config = dict(
    bias='all',
    parallel_block=False,
    init_std_down=0.00723,
    optimizer='muon_variant',
    decay_shape='cos',
    dataset='wikipedia_en',
)
Each number is 50 + 12 x the weight over its row's rms, rounded and kept within 0 to 99. Layers, rows and columns count from 0. The size before them is the row's rms in percent of the matrix's.

# down: layer 2 MLP down (transposed), 640x160, rms 0.146, rows 493-514, columns 0-159
# up: layer 2 MLP up, 640x160, rms 0.222, rows 494-514, columns 0-159
down493 082:60 52 68 34 43 46 47 49 61 54 59 40 62 46 48 43 64 56 33 34 55 66 60 58 46 65 35 49 81 34 58 24 65 46 58 34 51 49 41 39 49 37 68 39 54 65 69 61 63 30 53 45 45 49 53 60 50 31 34 59 35 66 63 54 62 38 44 41 44 61 62 43 65 53 53 45 39 54 53 35 49 30 30 56 55 43 54 51 42 42 46 50 59 47 40 43 57 43 53 45 49 52 62 56 24 23 65 22 43 48 57 61 34 54 17 62 70 27 62 45 61 57 53 56 41 36 60 66 62 66 75 48 49 74 74 67 38 42 45 36 54 43 62 46 35 52 49 52 51 51 28 49 52 54 41 32 51 56 75 49
up494 094:42 31 46 56 49 62 36 79 51 64 43 43 17 75 61 40 37 46 28 49 39 33 29 27 64 59 61 54 62 41 45 48 35 66 62 54 59 52 50 29 43 48 79 48 65 46 63 57 53 49 53 46 12 36 61 53 56 48 47 58 61 14 61 51 51 48 55 42 68 62 65 44 32 40 36 51 51 43 48 54 51 41 35 50 60 62 56 52 57 50 51 73 46 47 50 49 57 43 35 56 48 25 43 50 49 61 58 70 37 64 47 77 74 36 64 28 60 43 55 39 53 49 50 55 31 48 52 58 53 50 58 61 58 43 46 50 36 46 48 65 45 42 51 65 42 32 59 68 48 58 63 60 38 60 42 53 58 44 53 62
down494 080:42 30 56 48 40 66 51 53 65 77 40 48 42 58 47 43 31 47 73 47 55 43 44 38 31 41 47 52 72 39 36 58 58 54 46 54 54 42 24 32 59 44 66 44 62 27 50 63 58 47 45 36 39 55 53 53 45 35 56 38 63 50 67 42 55 59 66 60 70 42 70 52 50 51 38 50 54 58 47 48 66 35 48 58 39 57 84 27 61 29 59 36 54 65 46 52 65 36 51 28 46 55 36 48 65 32 53 65 23 74 41 73 72 56 58 27 57 34 63 48 47 57 55 43 71 44 47 46 32 46 43 32 72 42 60 56 48 47 50 30 58 48 67 41 57 57 41 52 38 40 52 47 68 51 51 44 55 36 41 62
up495 118:41 37 57 64 54 50 42 62 52 59 45 42 61 56 52 54 52 59 50 59 24 46 46 47 44 46 45 50 53 34 37 38 66 57 46 42 50 36 48 81 95 59 35 49 39 50 47 40 59 52 65 60 47 57 60 55 42 49 55 71 50 34 31 40 53 24 40 62 58 53 48 45 55 55 62 57 46 52 37 53 50 34 64 41 53 78 60 29 54 29 58 54 59 44 48 53 57 71 49 51 45 46 59 26 52 64 57 45 46 44 57 58 51 56 45 48 48 47 52 42 61 36 66 70 41 41 63 39 31 53 21 82 59 43 44 13 76 70 48 43 26 38 40 41 58 47 57 54 47 62 49 53 52 24 45 56 48 40 38 51
down495 125:46 50 35 30 60 44 58 67 41 49 53 42 53 35 47 60 36 51 40 55 49 40 52 49 45 46 37 47 62 60 47 46 56 67 56 35 42 70 54 45 49 78 40 66 51 50 49 41 51 21 70 38 39 75 36 49 40 19 51 62 53 37 52 71 51 63 63 50 43 40 50 57 49 56 48 29 28 72 41 70 64 62 42 53 56 74 32 32 30 45 30 49 57 58 45 50 44 39 63 50 65 44 74 35 59 56 46 53 26 42 29 50 39 30 66 66 71 47 74 58 57 53 43 61 55 61 50 36 42 47 36 61 56 51 51 46 64 59 54 29 55 62 44 49 33 57 31 57 58 62 48 57 36 41 40 70 44 59 47 30
up496 099:53 52 43 49 62 49 40 45 41 66 47 49 86 45 46 33 55 47 55 73 38 51 37 69 51 54 38 43 56 61 46 43 72 45 63 45 52 51 65 48 33 57 35 60 48 37 71 56 75 50 63 61 53 71 63 68 37 41 48 52 42 44 58 46 54 57 43 54 60 24 48 43 40 56 37 54 57 63 47 46 59 53 40 55 37 57 58 37 60 47 32 48 61 46 40 56 34 53 52 51 48 38 45 32 63 59 25 41 50 51 30 38 76 46 56 39 32 53 51 75 71 36 41 53 43 23 36 52 39 50 48 54 48 34 58 29 22 68 66 75 45 47 45 41 45 90 54 40 32 49 54 62 39 48 61 53 63 54 47 45
down496 100:59 51 60 40 62 56 51 68 53 55 39 34 50 72 53 50 43 54 55 58 34 75 56 47 48 48 57 38 58 59 68 32 24 45 49 42 68 57 54 15 54 39 54 52 44 69 59 61 62 60 33 45 34 38 44 44 37 61 58 17 47 46 43 73 58 54 64 54 46 47 52 43 44 49 41 27 80 46 64 60 54 42 46 32 57 57 56 36 39 45 58 41 41 51 63 64 45 56 75 57 45 54 47 71 54 46 48 73 38 49 52 48 51 50 47 75 36 57 50 29 59 45 24 29 60 55 59 54 43 43 39 59 46 37 39 60 70 55 40 52 38 35 60 50 36 43 54 36 67 67 34 57 44 56 52 78 40 35 45 67
up497 094:57 51 37 67 62 26 73 34 67 36 55 54 59 52 49 33 45 53 35 41 60 48 55 51 59 25 42 44 38 59 36 58 34 39 41 33 31 41 44 42 37 34 59 38 63 37 51 43 39 46 44 55 52 41 53 53 58 45 48 50 67 62 55 59 33 52 42 55 44 65 59 66 21 45 48 56 46 54 56 67 30 48 43 50 57 59 50 70 61 71 60 35 46 58 35 55 16 53 78 49 60 26 35 57 55 35 53 49 64 65 64 48 49 61 45 55 42 32 53 52 44 63 65 56 49 68 54 48 60 22 37 45 58 66 85 47 47 64 53 50 52 57 46 38 52 41 21 39 60 33 58 38 66 57 58 56 47 33 58 47
down497 086:29 58 61 72 57 39 43 64 47 53 47 46 48 58 49 55 43 52 62 43 60 66 46 50 53 74 31 48 51 40 63 22 68 51 38 30 50 50 64 48 33 59 45 53 81 73 30 39 39 60 38 40 32 49 38 62 49 65 63 32 44 45 46 54 37 42 66 46 62 55 54 44 62 46 55 37 50 35 35 23 77 68 70 59 68 57 49 56 50 45 45 37 27 49 44 59 47 56 47 60 44 45 47 45 63 40 35 31 45 58 35 41 45 40 43 50 34 55 56 49 69 41 38 24 47 59 47 48 53 64 60 54 37 42 42 27 71 56 51 40 50 51 50 63 67 46 44 53 39 23 40 33 55 70 56 56 43 31 68 64
up498 096:43 74 54 28 65 44 51 33 48 42 40 34 51 57 56 25 64 48 62 73 53 39 42 57 25 44 56 79 43 33 57 47 48 53 19 46 49 58 43 38 57 71 64 60 46 47 45 52 30 68 40 56 53 46 33 58 50 51 45 59 39 63 48 56 51 56 55 43 58 38 46 55 50 79 66 28 47 37 37 41 33 44 63 84 42 40 66 55 66 36 34 54 53 46 64 58 39 54 60 55 41 50 60 42 39 58 62 48 47 64 35 63 59 48 53 55 56 58 54 53 62 57 47 46 32 53 41 73 53 49 68 65 36 40 51 51 21 54 58 70 56 59 48 69 32 52 42 38 32 62 51 62 44 55 32 48 73 43 39 36
down498 116:42 59 60 48 60 32 62 57 60 52 57 51 56 49 68 62 57 37 65 44 45 69 38 37 67 39 52 57 42 54 33 70 57 35 38 68 62 37 63 45 62 56 54 34 36 56 61 57 55 45 75 43 63 42 53 61 61 54 42 50 59 58 45 35 54 41 53 52 59 51 59 33 78 38 55 51 45 48 75 47 45 43 22 51 58 43 63 51 52 46 27 75 46 44 42 36 51 35 44 59 68 66 73 62 32 49 76 38 27 44 56 44 85 68 66 36 45 41 31 37 32 45 58 57 44 46 60 48 62 53 47 72 66 74 43 44 36 39 52 33 38 48 47 61 60 56 51 55 66 60 41 36 46 64 47 58 62 63 52 40
up499 096:38 76 19 42 46 40 46 38 45 74 38 33 60 66 44 40 65 55 64 61 50 52 28 63 48 45 52 48 55 43 44 33 53 45 39 59 57 57 31 28 53 49 35 52 49 63 49 63 40 32 45 59 54 61 55 67 45 44 48 43 75 42 39 73 56 42 47 46 66 38 30 54 39 61 66 57 34 25 50 48 34 29 48 61 27 45 60 59 39 41 44 39 51 64 68 56 34 60 39 59 42 66 80 33 52 40 67 42 36 48 54 60 47 44 69 62 33 72 44 38 47 66 47 54 30 51 51 55 43 56 55 82 32 49 63 50 34 43 49 53 46 42 42 48 51 51 46 52 59 38 65 65 42 66 46 32 62 49 44 58
down499 109:45 54 47 31 41 38 54 44 51 49 28 40 45 40 52 64 63 56 73 46 47 53 67 59 84 52 56 49 28 34 27 63 39 58 40 57 64 39 52 64 61 62 37 37 52 50 58 56 58 43 71 47 47 45 47 45 66 51 40 37 62 56 42 60 44 65 60 54 45 40 42 55 67 38 57 59 42 67 37 59 36 50 54 47 47 33 63 31 41 43 33 72 32 47 73 44 58 40 43 48 50 51 62 64 25 54 74 42 38 49 66 30 69 60 54 22 80 40 42 52 27 39 64 56 43 51 49 52 46 61 46 63 44 62 48 65 57 58 48 30 58 77 47 60 73 57 58 51 59 47 34 35 52 52 36 63 46 39 60 35
up500 093:47 43 53 30 48 59 57 58 57 62 54 35 28 57 59 54 61 38 76 60 56 44 50 51 34 61 54 34 60 58 60 70 69 46 34 68 40 17 56 54 72 65 34 46 42 43 47 57 34 37 53 42 56 20 52 41 45 54 61 47 59 43 46 51 28 66 35 44 35 46 40 57 70 69 50 72 43 48 61 55 49 60 49 59 49 75 55 54 41 50 60 72 68 51 64 55 55 53 56 50 37 49 67 57 61 31 55 64 46 47 75 50 60 40 37 44 30 40 45 42 57 55 33 65 46 52 47 58 66 39 23 59 58 62 48 37 50 67 49 55 50 51 26 73 47 49 34 57 53 58 50 30 40 62 40 41 25 48 51 71
down500 083:65 61 42 41 54 32 40 47 57 70 52 35 55 58 64 65 55 65 46 51 56 59 52 62 59 33 48 43 20 41 20 47 42 36 48 44 56 41 33 56 39 51 37 61 28 68 71 55 66 68 54 59 49 69 53 63 38 44 65 67 40 55 51 33 51 62 48 48 33 42 53 52 55 49 48 57 32 38 62 27 34 44 44 46 57 27 48 37 58 52 46 33 49 37 59 36 50 64 51 56 52 54 48 56 46 73 38 63 55 49 35 37 42 51 60 25 52 62 51 52 45 51 53 46 71 54 30 55 71 59 44 62 55 23 39 47 45 80 61 38 53 59 50 46 48 25 67 61 60 57 82 45 44 58 51 59 55 28 64 49
up501 095:52 59 52 39 33 31 46 68 29 78 39 37 49 39 72 52 39 67 56 66 38 64 38 51 27 51 35 53 44 66 58 66 50 60 65 59 51 47 70 42 71 61 68 59 71 46 44 44 69 42 28 57 47 34 49 51 52 60 36 58 62 50 54 35 52 54 41 45 45 52 36 49 38 40 43 70 30 49 53 54 37 34 64 26 45 51 38 50 44 39 36 65 27 54 39 50 55 59 36 55 54 30 56 39 61 56 43 48 38 80 57 63 44 57 67 30 58 47 50 44 46 24 56 57 47 42 43 42 42 53 63 66 32 57 56 51 38 56 50 80 60 52 35 39 50 42 42 67 61 59 45 36 78 45 46 55 48 56 59 41
down501 095:61 62 49 66 52 61 42 51 60 52 42 70 47 39 79 38 51 55 47 56 42 18 53 49 40 42 35 40 36 43 54 46 48 60 59 55 20 16 69 59 53 48 85 54 62 43 57 49 55 63 50 54 41 45 52 49 54 57 30 55 53 51 62 31 65 73 28 27 54 62 24 53 26 43 67 57 59 46 52 49 61 51 39 48 53 64 49 51 41 49 54 57 50 59 46 52 35 36 54 57 20 55 38 50 62 63 38 47 83 51 52 44 53 51 67 38 44 65 63 58 53 48 52 42 41 74 56 56 35 52 55 48 53 46 52 43 24 37 39 63 35 43 47 32 53 29 55 70 52 64 41 51 58 58 53 48 43 39 66 62
up502 097:40 53 62 47 66 44 32 58 58 42 52 54 63 57 51 53 48 57 43 36 50 43 45 41 66 40 38 74 35 42 35 42 60 44 31 39 49 63 53 66 55 31 65 45 43 41 68 53 67 62 46 45 52 37 17 38 45 63 44 48 37 55 45 77 40 57 53 78 47 47 46 50 41 36 66 48 65 70 50 68 29 50 39 48 47 53 51 57 47 51 47 49 28 57 51 73 41 52 19 42 50 32 41 48 44 45 63 75 53 58 60 54 49 45 48 48 43 71 68 60 37 39 31 52 34 61 51 55 36 25 52 45 47 44 66 71 60 60 74 73 65 55 55 48 39 30 52 39 43 73 39 51 49 60 59 46 41 46 71 31
down502 091:56 57 35 53 41 30 57 61 55 69 56 64 35 66 59 43 32 46 34 35 51 42 53 60 37 63 48 49 61 52 56 18 68 50 67 74 63 57 52 62 31 47 41 42 86 54 44 42 36 47 39 53 49 58 38 42 39 34 68 51 53 46 50 59 51 73 47 49 59 31 57 64 41 38 42 62 43 32 29 55 54 54 76 57 52 57 58 56 41 46 56 58 17 41 29 47 42 52 53 41 47 54 41 37 62 40 56 63 57 51 55 37 43 51 31 54 56 33 56 47 66 62 40 69 69 59 43 46 44 63 58 56 55 30 41 41 71 68 49 61 47 50 48 55 63 57 50 66 38 43 34 30 67 37 57 51 18 60 41 59
up503 102:53 70 61 38 63 67 35 46 44 60 38 58 57 32 61 18 51 42 54 51 64 54 35 66 56 45 52 34 43 61 61 51 55 52 49 71 52 43 30 56 48 63 41 75 81 33 50 38 33 58 47 60 25 36 47 55 70 35 39 67 60 53 38 46 40 44 49 47 55 53 43 58 54 31 66 32 67 36 43 69 46 34 51 65 47 47 44 42 52 68 26 59 45 45 45 44 58 49 53 41 36 59 54 62 59 70 43 41 49 33 55 51 50 60 55 33 66 61 41 66 67 51 36 50 54 45 63 50 54 55 66 64 28 41 47 40 49 35 51 45 50 54 57 41 62 45 59 30 43 70 53 37 34 78 66 60 44 33 39 73
down503 083:55 65 62 63 53 43 42 57 50 39 32 71 71 25 46 43 51 52 42 43 39 53 72 32 28 55 42 40 66 43 55 66 47 43 43 55 53 41 63 50 36 56 61 52 36 42 54 37 38 67 53 58 49 42 41 57 57 32 42 44 52 43 46 46 61 22 48 53 56 59 44 54 49 47 63 65 58 33 66 49 58 37 79 40 30 40 42 39 54 52 38 56 50 55 69 52 52 42 67 48 55 35 59 68 68 64 50 40 54 51 46 49 65 35 41 55 44 36 29 62 46 70 28 53 26 32 75 44 62 56 59 54 67 42 55 63 52 51 47 33 55 37 60 20 35 47 66 40 53 82 70 48 60 28 36 66 54 49 54 59
up504 116:35 34 32 27 50 62 55 42 47 40 56 26 58 49 57 56 39 51 67 42 51 66 43 46 21 70 47 58 49 45 38 24 48 66 43 68 38 32 31 37 56 44 40 67 61 53 42 50 65 36 19 57 44 46 71 69 58 60 54 57 48 50 48 52 71 59 48 35 64 49 61 53 55 46 36 72 30 57 25 55 45 44 62 61 63 45 46 65 60 32 46 50 36 76 44 56 36 47 67 68 52 51 54 42 58 60 49 56 57 54 41 44 40 52 44 36 64 50 38 65 67 60 46 41 34 71 39 57 59 44 49 47 33 71 51 67 51 38 46 54 51 46 56 63 47 77 64 34 71 33 56 55 34 40 60 39 41 52 49 60
down504 098:55 58 31 38 40 62 48 56 42 38 28 45 38 57 47 75 69 40 52 60 79 39 44 57 59 51 51 28 12 54 41 26 52 67 57 62 37 29 36 42 65 51 30 32 65 48 40 63 57 43 35 55 34 48 55 39 64 56 51 61 58 48 43 54 42 54 48 59 39 52 44 49 46 51 24 45 52 52 51 60 71 70 43 50 56 61 54 50 52 27 54 36 51 44 38 51 40 51 46 52 43 35 46 53 57 48 33 44 46 48 45 49 35 40 52 58 64 55 71 69 29 51 62 50 55 47 77 58 52 58 68 43 42 27 60 47 68 47 48 69 70 43 84 49 61 61 45 49 45 22 53 67 62 37 46 52 48 53 32 50
up505 077:44 56 46 44 37 33 65 55 66 43 33 58 38 55 38 53 79 82 54 51 70 38 70 44 42 44 58 57 48 56 72 52 40 61 77 53 49 55 23 38 59 48 36 43 48 64 37 48 50 28 65 52 42 58 43 51 46 53 49 34 20 57 70 63 48 52 49 54 55 30 49 58 53 47 63 42 46 49 60 48 26 61 38 72 56 41 43 35 49 47 57 25 53 47 50 37 52 48 64 53 56 43 56 48 58 56 46 81 47 37 38 59 50 62 63 51 52 46 60 55 47 48 38 42 61 57 66 50 49 71 41 70 55 63 51 35 43 67 52 55 30 48 62 77 82 44 59 35 61 51 50 57 66 49 38 66 43 34 46 26
down505 056:57 43 46 55 52 39 42 39 55 68 43 66 37 67 64 52 57 38 51 62 51 47 67 53 67 39 60 54 42 39 64 57 41 66 64 41 54 63 39 57 78 48 42 61 37 78 57 41 60 63 59 48 52 61 53 53 34 48 52 39 34 53 54 40 53 51 54 68 57 36 50 54 42 53 36 43 36 44 53 54 57 60 50 51 47 17 45 49 36 27 64 27 43 26 60 40 55 49 47 63 48 54 77 28 24 49 29 50 46 50 31 56 38 60 54 50 35 70 43 48 19 71 46 51 32 38 49 44 51 67 42 36 50 36 42 43 46 66 60 56 48 53 48 48 80 56 77 54 48 49 43 44 24 58 24 41 43 31 45 48
up506 095:44 34 73 51 48 51 42 47 66 47 65 63 38 52 33 54 52 72 42 42 73 46 71 33 67 50 35 53 43 68 75 43 57 68 36 38 36 40 41 68 55 30 55 35 83 42 44 28 54 41 59 58 58 29 51 25 55 62 45 80 56 40 39 55 37 64 48 53 67 52 32 46 42 34 60 35 51 49 59 50 39 83 33 44 51 63 44 55 51 52 63 55 56 60 62 32 46 63 54 52 51 55 62 65 52 46 47 50 20 54 68 56 46 61 44 54 51 42 47 45 65 57 56 56 45 59 61 42 61 35 27 73 54 45 47 60 48 54 46 53 70 60 42 38 52 41 42 62 49 65 53 28 51 53 63 64 60 46 39 39
down506 107:49 47 58 39 62 47 43 52 38 47 63 42 52 55 38 40 53 63 37 55 55 39 53 48 68 55 53 67 59 41 58 44 57 68 34 38 46 45 67 45 55 35 49 48 61 38 40 48 54 46 36 58 31 58 47 49 41 36 45 56 35 51 80 39 63 22 71 55 17 38 50 65 32 48 36 46 19 47 57 55 57 23 61 47 48 42 49 40 49 46 74 46 57 32 64 49 66 50 69 52 41 42 50 44 58 36 30 87 47 41 67 57 15 53 49 57 73 53 58 57 68 48 39 58 39 57 45 39 55 46 40 44 58 53 56 31 39 52 54 51 44 36 64 54 56 38 46 51 49 46 33 46 70 53 51 52 30 31 72 33
up507 107:54 44 44 52 63 62 42 50 61 48 34 51 49 49 55 51 61 53 34 41 45 36 23 58 62 64 34 46 56 58 50 73 45 31 73 39 67 33 56 46 60 61 54 36 86 65 43 48 67 53 57 46 46 51 47 41 64 60 31 71 57 63 50 61 33 63 25 35 77 59 36 59 22 67 58 63 64 37 48 55 51 54 28 45 35 56 41 55 53 38 58 45 42 52 48 17 41 63 49 64 51 51 44 49 39 65 50 40 36 50 41 39 47 41 66 49 55 58 44 64 53 57 62 54 48 57 58 39 57 45 33 61 62 65 46 57 63 68 39 60 62 70 35 43 43 45 42 48 38 46 52 47 64 85 56 45 52 48 78 53
down507 136:42 33 42 37 42 36 43 74 34 28 61 46 33 55 35 43 62 66 43 69 36 51 37 56 70 58 68 54 58 46 42 58 48 43 97 67 64 49 45 59 49 49 60 28 58 52 35 58 27 33 26 52 24 55 51 51 50 67 39 45 49 58 57 66 59 57 77 56 38 40 57 57 36 33 48 62 54 51 46 44 40 38 40 40 45 42 46 38 61 67 54 52 45 67 51 57 45 43 37 65 35 43 45 41 57 62 46 59 56 58 64 66 43 55 53 49 46 42 39 56 44 49 47 65 38 40 31 41 50 41 40 57 44 72 63 78 56 73 53 36 39 48 80 52 49 57 37 60 44 45 51 51 55 39 61 44 56 50 53 25
up508 096:60 44 47 50 54 31 59 44 56 56 53 40 79 67 57 25 57 67 58 55 36 37 63 65 47 49 27 32 44 39 60 70 55 19 58 50 52 26 48 57 56 45 69 61 41 53 47 42 63 70 68 49 67 48 38 42 51 35 42 49 49 37 52 61 66 60 34 64 70 64 51 55 33 59 49 35 28 45 48 45 42 62 43 50 55 63 67 34 40 62 44 36 51 36 40 64 46 28 38 59 41 51 43 40 78 64 51 35 62 19 35 42 57 52 55 49 46 50 47 40 60 51 55 65 50 45 29 36 56 39 72 52 42 52 52 47 67 50 41 39 36 44 56 37 40 61 34 38 44 37 44 25 51 56 70 41 38 47 43 37
down508 105:49 68 53 55 61 46 68 65 19 53 46 34 37 49 41 53 57 49 56 45 64 65 54 57 53 31 71 43 46 60 71 63 64 23 55 51 59 64 53 54 22 41 35 66 42 41 64 32 43 41 53 54 44 50 42 27 58 55 76 52 52 31 45 64 50 47 64 46 56 43 30 57 64 41 28 38 45 26 38 61 47 33 32 64 44 34 59 63 57 63 51 51 36 56 56 51 57 65 75 47 39 49 49 49 33 54 52 44 47 50 48 49 34 42 35 49 38 30 64 51 43 44 48 25 39 39 32 61 51 58 61 71 36 51 27 57 57 53 44 63 48 56 34 51 58 66 66 66 44 55 51 63 47 50 62 54 77 70 40 42
up509 106:20 47 51 75 49 42 47 46 36 65 60 30 58 47 31 45 44 59 32 50 63 54 53 60 56 53 50 53 59 67 50 29 58 32 41 75 60 35 66 31 50 44 64 59 65 55 25 47 54 55 51 53 36 59 42 60 62 38 43 58 50 44 32 47 44 55 31 48 39 35 49 42 24 49 55 50 45 45 38 33 35 51 58 48 65 45 65 65 51 52 46 61 21 33 66 37 34 37 59 29 50 52 48 60 58 47 79 54 64 53 48 51 65 24 49 69 53 71 58 48 44 53 19 35 50 24 38 44 58 55 35 53 37 42 48 53 45 56 56 50 49 68 48 53 45 54 79 53 49 58 38 67 66 44 35 61 41 49 41 58
down509 111:39 56 49 42 43 61 45 49 57 83 60 55 49 43 53 61 63 29 40 49 59 50 49 42 35 30 69 64 55 56 30 59 45 45 39 29 48 40 54 60 47 66 58 35 21 73 60 37 56 46 61 30 58 59 50 30 48 50 56 33 52 42 40 59 56 68 42 68 28 61 50 42 51 64 76 46 45 66 39 42 57 46 53 57 41 56 53 52 48 56 45 52 55 57 71 53 34 42 47 35 59 12 61 42 70 66 54 62 54 47 70 50 37 63 71 74 59 70 44 59 37 54 58 56 57 43 43 38 35 53 41 82 51 42 42 46 50 45 45 49 72 57 47 42 26 52 31 46 34 72 58 44 62 44 44 56 48 42 52 48
up510 090:60 45 51 44 26 45 50 16 51 51 29 70 67 38 61 62 45 59 67 68 56 60 40 31 45 64 44 51 50 62 36 67 53 16 52 52 32 57 46 43 65 65 45 63 47 36 32 40 45 45 56 57 64 58 30 44 51 37 56 50 67 37 43 65 65 38 38 56 46 53 49 49 45 44 12 49 49 59 58 44 49 38 63 39 41 56 51 57 22 38 51 47 23 38 47 56 60 47 19 67 36 52 35 38 67 35 70 41 45 67 48 46 39 52 50 56 37 44 65 43 43 49 34 40 51 54 46 43 54 54 54 32 63 55 42 49 51 71 43 40 40 61 34 38 59 47 45 63 49 40 62 59 55 48 21 49 48 44 40 44
down510 079:38 44 53 58 66 47 75 43 62 26 46 71 42 57 51 60 61 62 51 94 60 54 59 48 63 24 51 58 56 44 39 63 42 48 61 59 46 58 57 31 53 62 29 54 45 52 54 44 31 53 44 40 38 51 41 33 38 31 85 49 34 49 46 66 50 58 41 66 39 17 32 46 60 38 53 27 47 53 60 47 46 49 40 44 73 54 61 66 42 39 79 54 51 41 42 40 43 52 55 38 47 57 57 38 50 53 43 43 82 45 49 39 57 54 45 61 59 59 46 58 66 54 26 40 41 39 59 59 53 76 35 77 48 59 53 46 56 45 47 52 37 47 46 42 54 69 44 50 48 48 54 54 59 62 52 60 35 47 63 65
up511 098:45 57 51 57 58 42 45 48 38 52 41 61 53 64 51 49 59 55 40 44 28 41 42 34 39 68 32 61 60 66 52 49 56 38 45 61 59 67 64 45 70 44 54 23 41 51 33 43 58 44 61 33 59 53 49 65 68 47 61 36 49 40 73 23 55 64 49 59 55 50 63 43 52 65 61 21 37 51 65 35 53 46 56 33 52 54 70 34 54 46 31 55 43 40 32 61 57 41 42 56 60 52 58 40 41 39 68 56 61 22 38 42 62 69 66 36 45 43 36 52 66 52 40 44 37 45 36 61 69 45 51 46 25 38 58 36 22 45 37 56 57 62 60 30 43 57 58 28 54 54 58 55 51 53 70 64 37 75 30 60
down511 104:44 47 39 45 57 21 44 44 57 55 51 50 39 29 49 49 65 44 37 36 54 62 54 45 51 42 48 69 58 57 54 62 69 36 60 47 70 57 53 64 56 55 45 67 56 41 72 36 46 63 74 56 77 42 54 80 40 35 54 54 40 66 31 57 39 53 72 43 58 59 57 56 41 59 74 63 26 39 65 47 27 31 26 34 60 55 48 35 71 52 48 52 35 41 24 32 60 35 55 55 53 69 46 40 61 55 52 72 46 48 56 36 74 54 59 56 52 35 56 53 71 51 54 60 78 53 50 52 53 61 48 51 45 60 35 60 48 65 58 53 49 42 53 46 50 44 77 55 48 65 54 35 34 59 46 33 48 57 45 52
up512 103:54 34 38 53 41 31 72 50 51 54 27 40 58 20 46 39 46 48 52 40 59 45 60 51 53 68 52 55 37 55 37 47 44 59 23 56 60 61 72 30 65 79 77 52 49 42 45 39 41 56 73 46 54 55 37 52 47 42 58 48 38 60 59 47 36 46 57 49 54 41 40 37 36 48 50 68 64 30 46 58 51 65 39 62 57 41 32 68 49 53 66 34 62 71 40 55 53 43 41 57 53 49 61 47 58 71 73 42 35 59 48 48 45 46 23 23 51 69 41 59 30 43 38 39 57 55 70 50 50 52 49 53 74 56 35 62 35 74 53 52 43 40 45 62 41 40 65 49 57 54 63 44 41 64 39 76 32 61 52 50
down512 077:46 36 39 51 72 74 49 44 70 56 67 52 38 49 37 56 53 40 41 64 40 45 41 45 77 74 49 54 38 55 38 59 25 50 63 69 52 54 69 39 66 59 44 74 49 45 52 33 47 38 31 64 42 36 35 52 44 80 61 74 52 59 67 59 57 53 52 53 46 37 56 52 58 56 60 53 59 56 36 59 26 43 57 46 47 45 65 60 63 41 34 46 55 66 38 51 50 50 63 58 48 60 53 34 40 24 50 43 55 45 58 63 39 50 47 25 52 56 35 52 60 61 53 68 33 30 50 51 18 52 50 56 62 67 32 32 49 45 39 37 62 46 33 69 48 56 55 34 52 39 51 51 42 43 33 66 61 55 54 72
up513 105:53 40 45 41 52 52 48 53 40 31 44 49 58 34 34 41 46 41 59 51 30 53 38 51 54 40 60 61 42 56 72 58 49 58 38 42 67 50 49 57 45 27 56 14 57 47 47 55 37 63 56 50 49 49 49 44 64 50 45 65 30 53 29 66 63 51 45 49 69 59 44 49 56 43 48 50 60 51 59 43 61 66 38 59 43 51 55 40 55 57 28 28 58 44 47 47 53 34 55 51 30 52 51 32 85 18 28 55 59 55 72 75 82 49 67 39 50 42 46 72 58 63 60 38 59 51 54 62 47 61 52 44 55 75 23 65 50 54 45 59 36 59 54 41 68 60 65 43 42 72 43 73 54 52 50 57 54 66 56 38
down513 110:33 32 39 55 47 62 54 46 66 32 69 64 52 52 55 45 49 62 32 43 56 44 58 33 58 43 37 21 57 23 63 42 67 63 37 47 73 64 60 53 55 52 78 57 61 40 41 56 42 65 47 58 45 50 43 20 36 38 41 38 39 70 39 38 47 35 48 41 59 61 56 54 50 55 36 35 45 70 53 55 51 53 41 55 50 67 38 65 65 55 57 49 52 75 49 43 65 56 26 46 57 34 45 60 57 41 27 34 38 55 48 58 52 53 46 58 44 64 62 45 62 48 54 57 49 47 57 65 61 27 42 40 62 61 67 51 44 55 47 61 31 37 63 66 80 57 57 64 38 71 59 52 37 26 65 63 47 63 50 56
up514 099:43 36 49 45 49 50 63 30 46 50 41 37 44 65 30 58 52 71 44 42 59 36 68 55 51 57 63 55 38 51 49 38 61 35 43 76 51 48 57 45 36 51 65 55 57 60 27 25 63 66 69 47 11 40 53 81 45 48 43 58 51 58 73 45 33 54 54 73 53 44 60 66 41 54 45 64 56 35 49 66 35 69 46 44 47 65 46 40 35 55 37 55 22 54 61 65 45 41 61 51 41 51 48 62 39 37 47 50 75 49 67 46 67 46 60 59 30 53 68 60 53 53 52 41 48 58 58 63 49 25 44 64 45 56 28 42 28 42 50 45 60 41 47 59 30 56 57 40 62 38 46 62 34 64 65 67 43 53 39 50
down514 088:60 39 76 41 35 48 39 78 56 54 40 69 42 52 44 48 47 42 48 47 45 47 65 39 39 54 44 52 42 51 50 44 54 55 34 27 54 17 31 56 79 60 54 57 29 72 38 55 51 50 35 53 67 57 64 48 50 35 55 52 60 51 45 59 29 32 53 13 35 44 53 35 44 40 48 48 65 57 49 34 64 36 32 59 59 40 35 73 49 45 52 53 66 46 35 28 60 33 40 65 83 53 61 56 52 55 63 39 52 62 47 58 50 45 39 36 45 55 60 62 64 71 41 68 61 65 56 45 42 49 42 54 64 50 75 30 59 50 63 41 35 48 50 51 50 39 50 51 61 57 62 45 48 52 55 54 26 49 44 33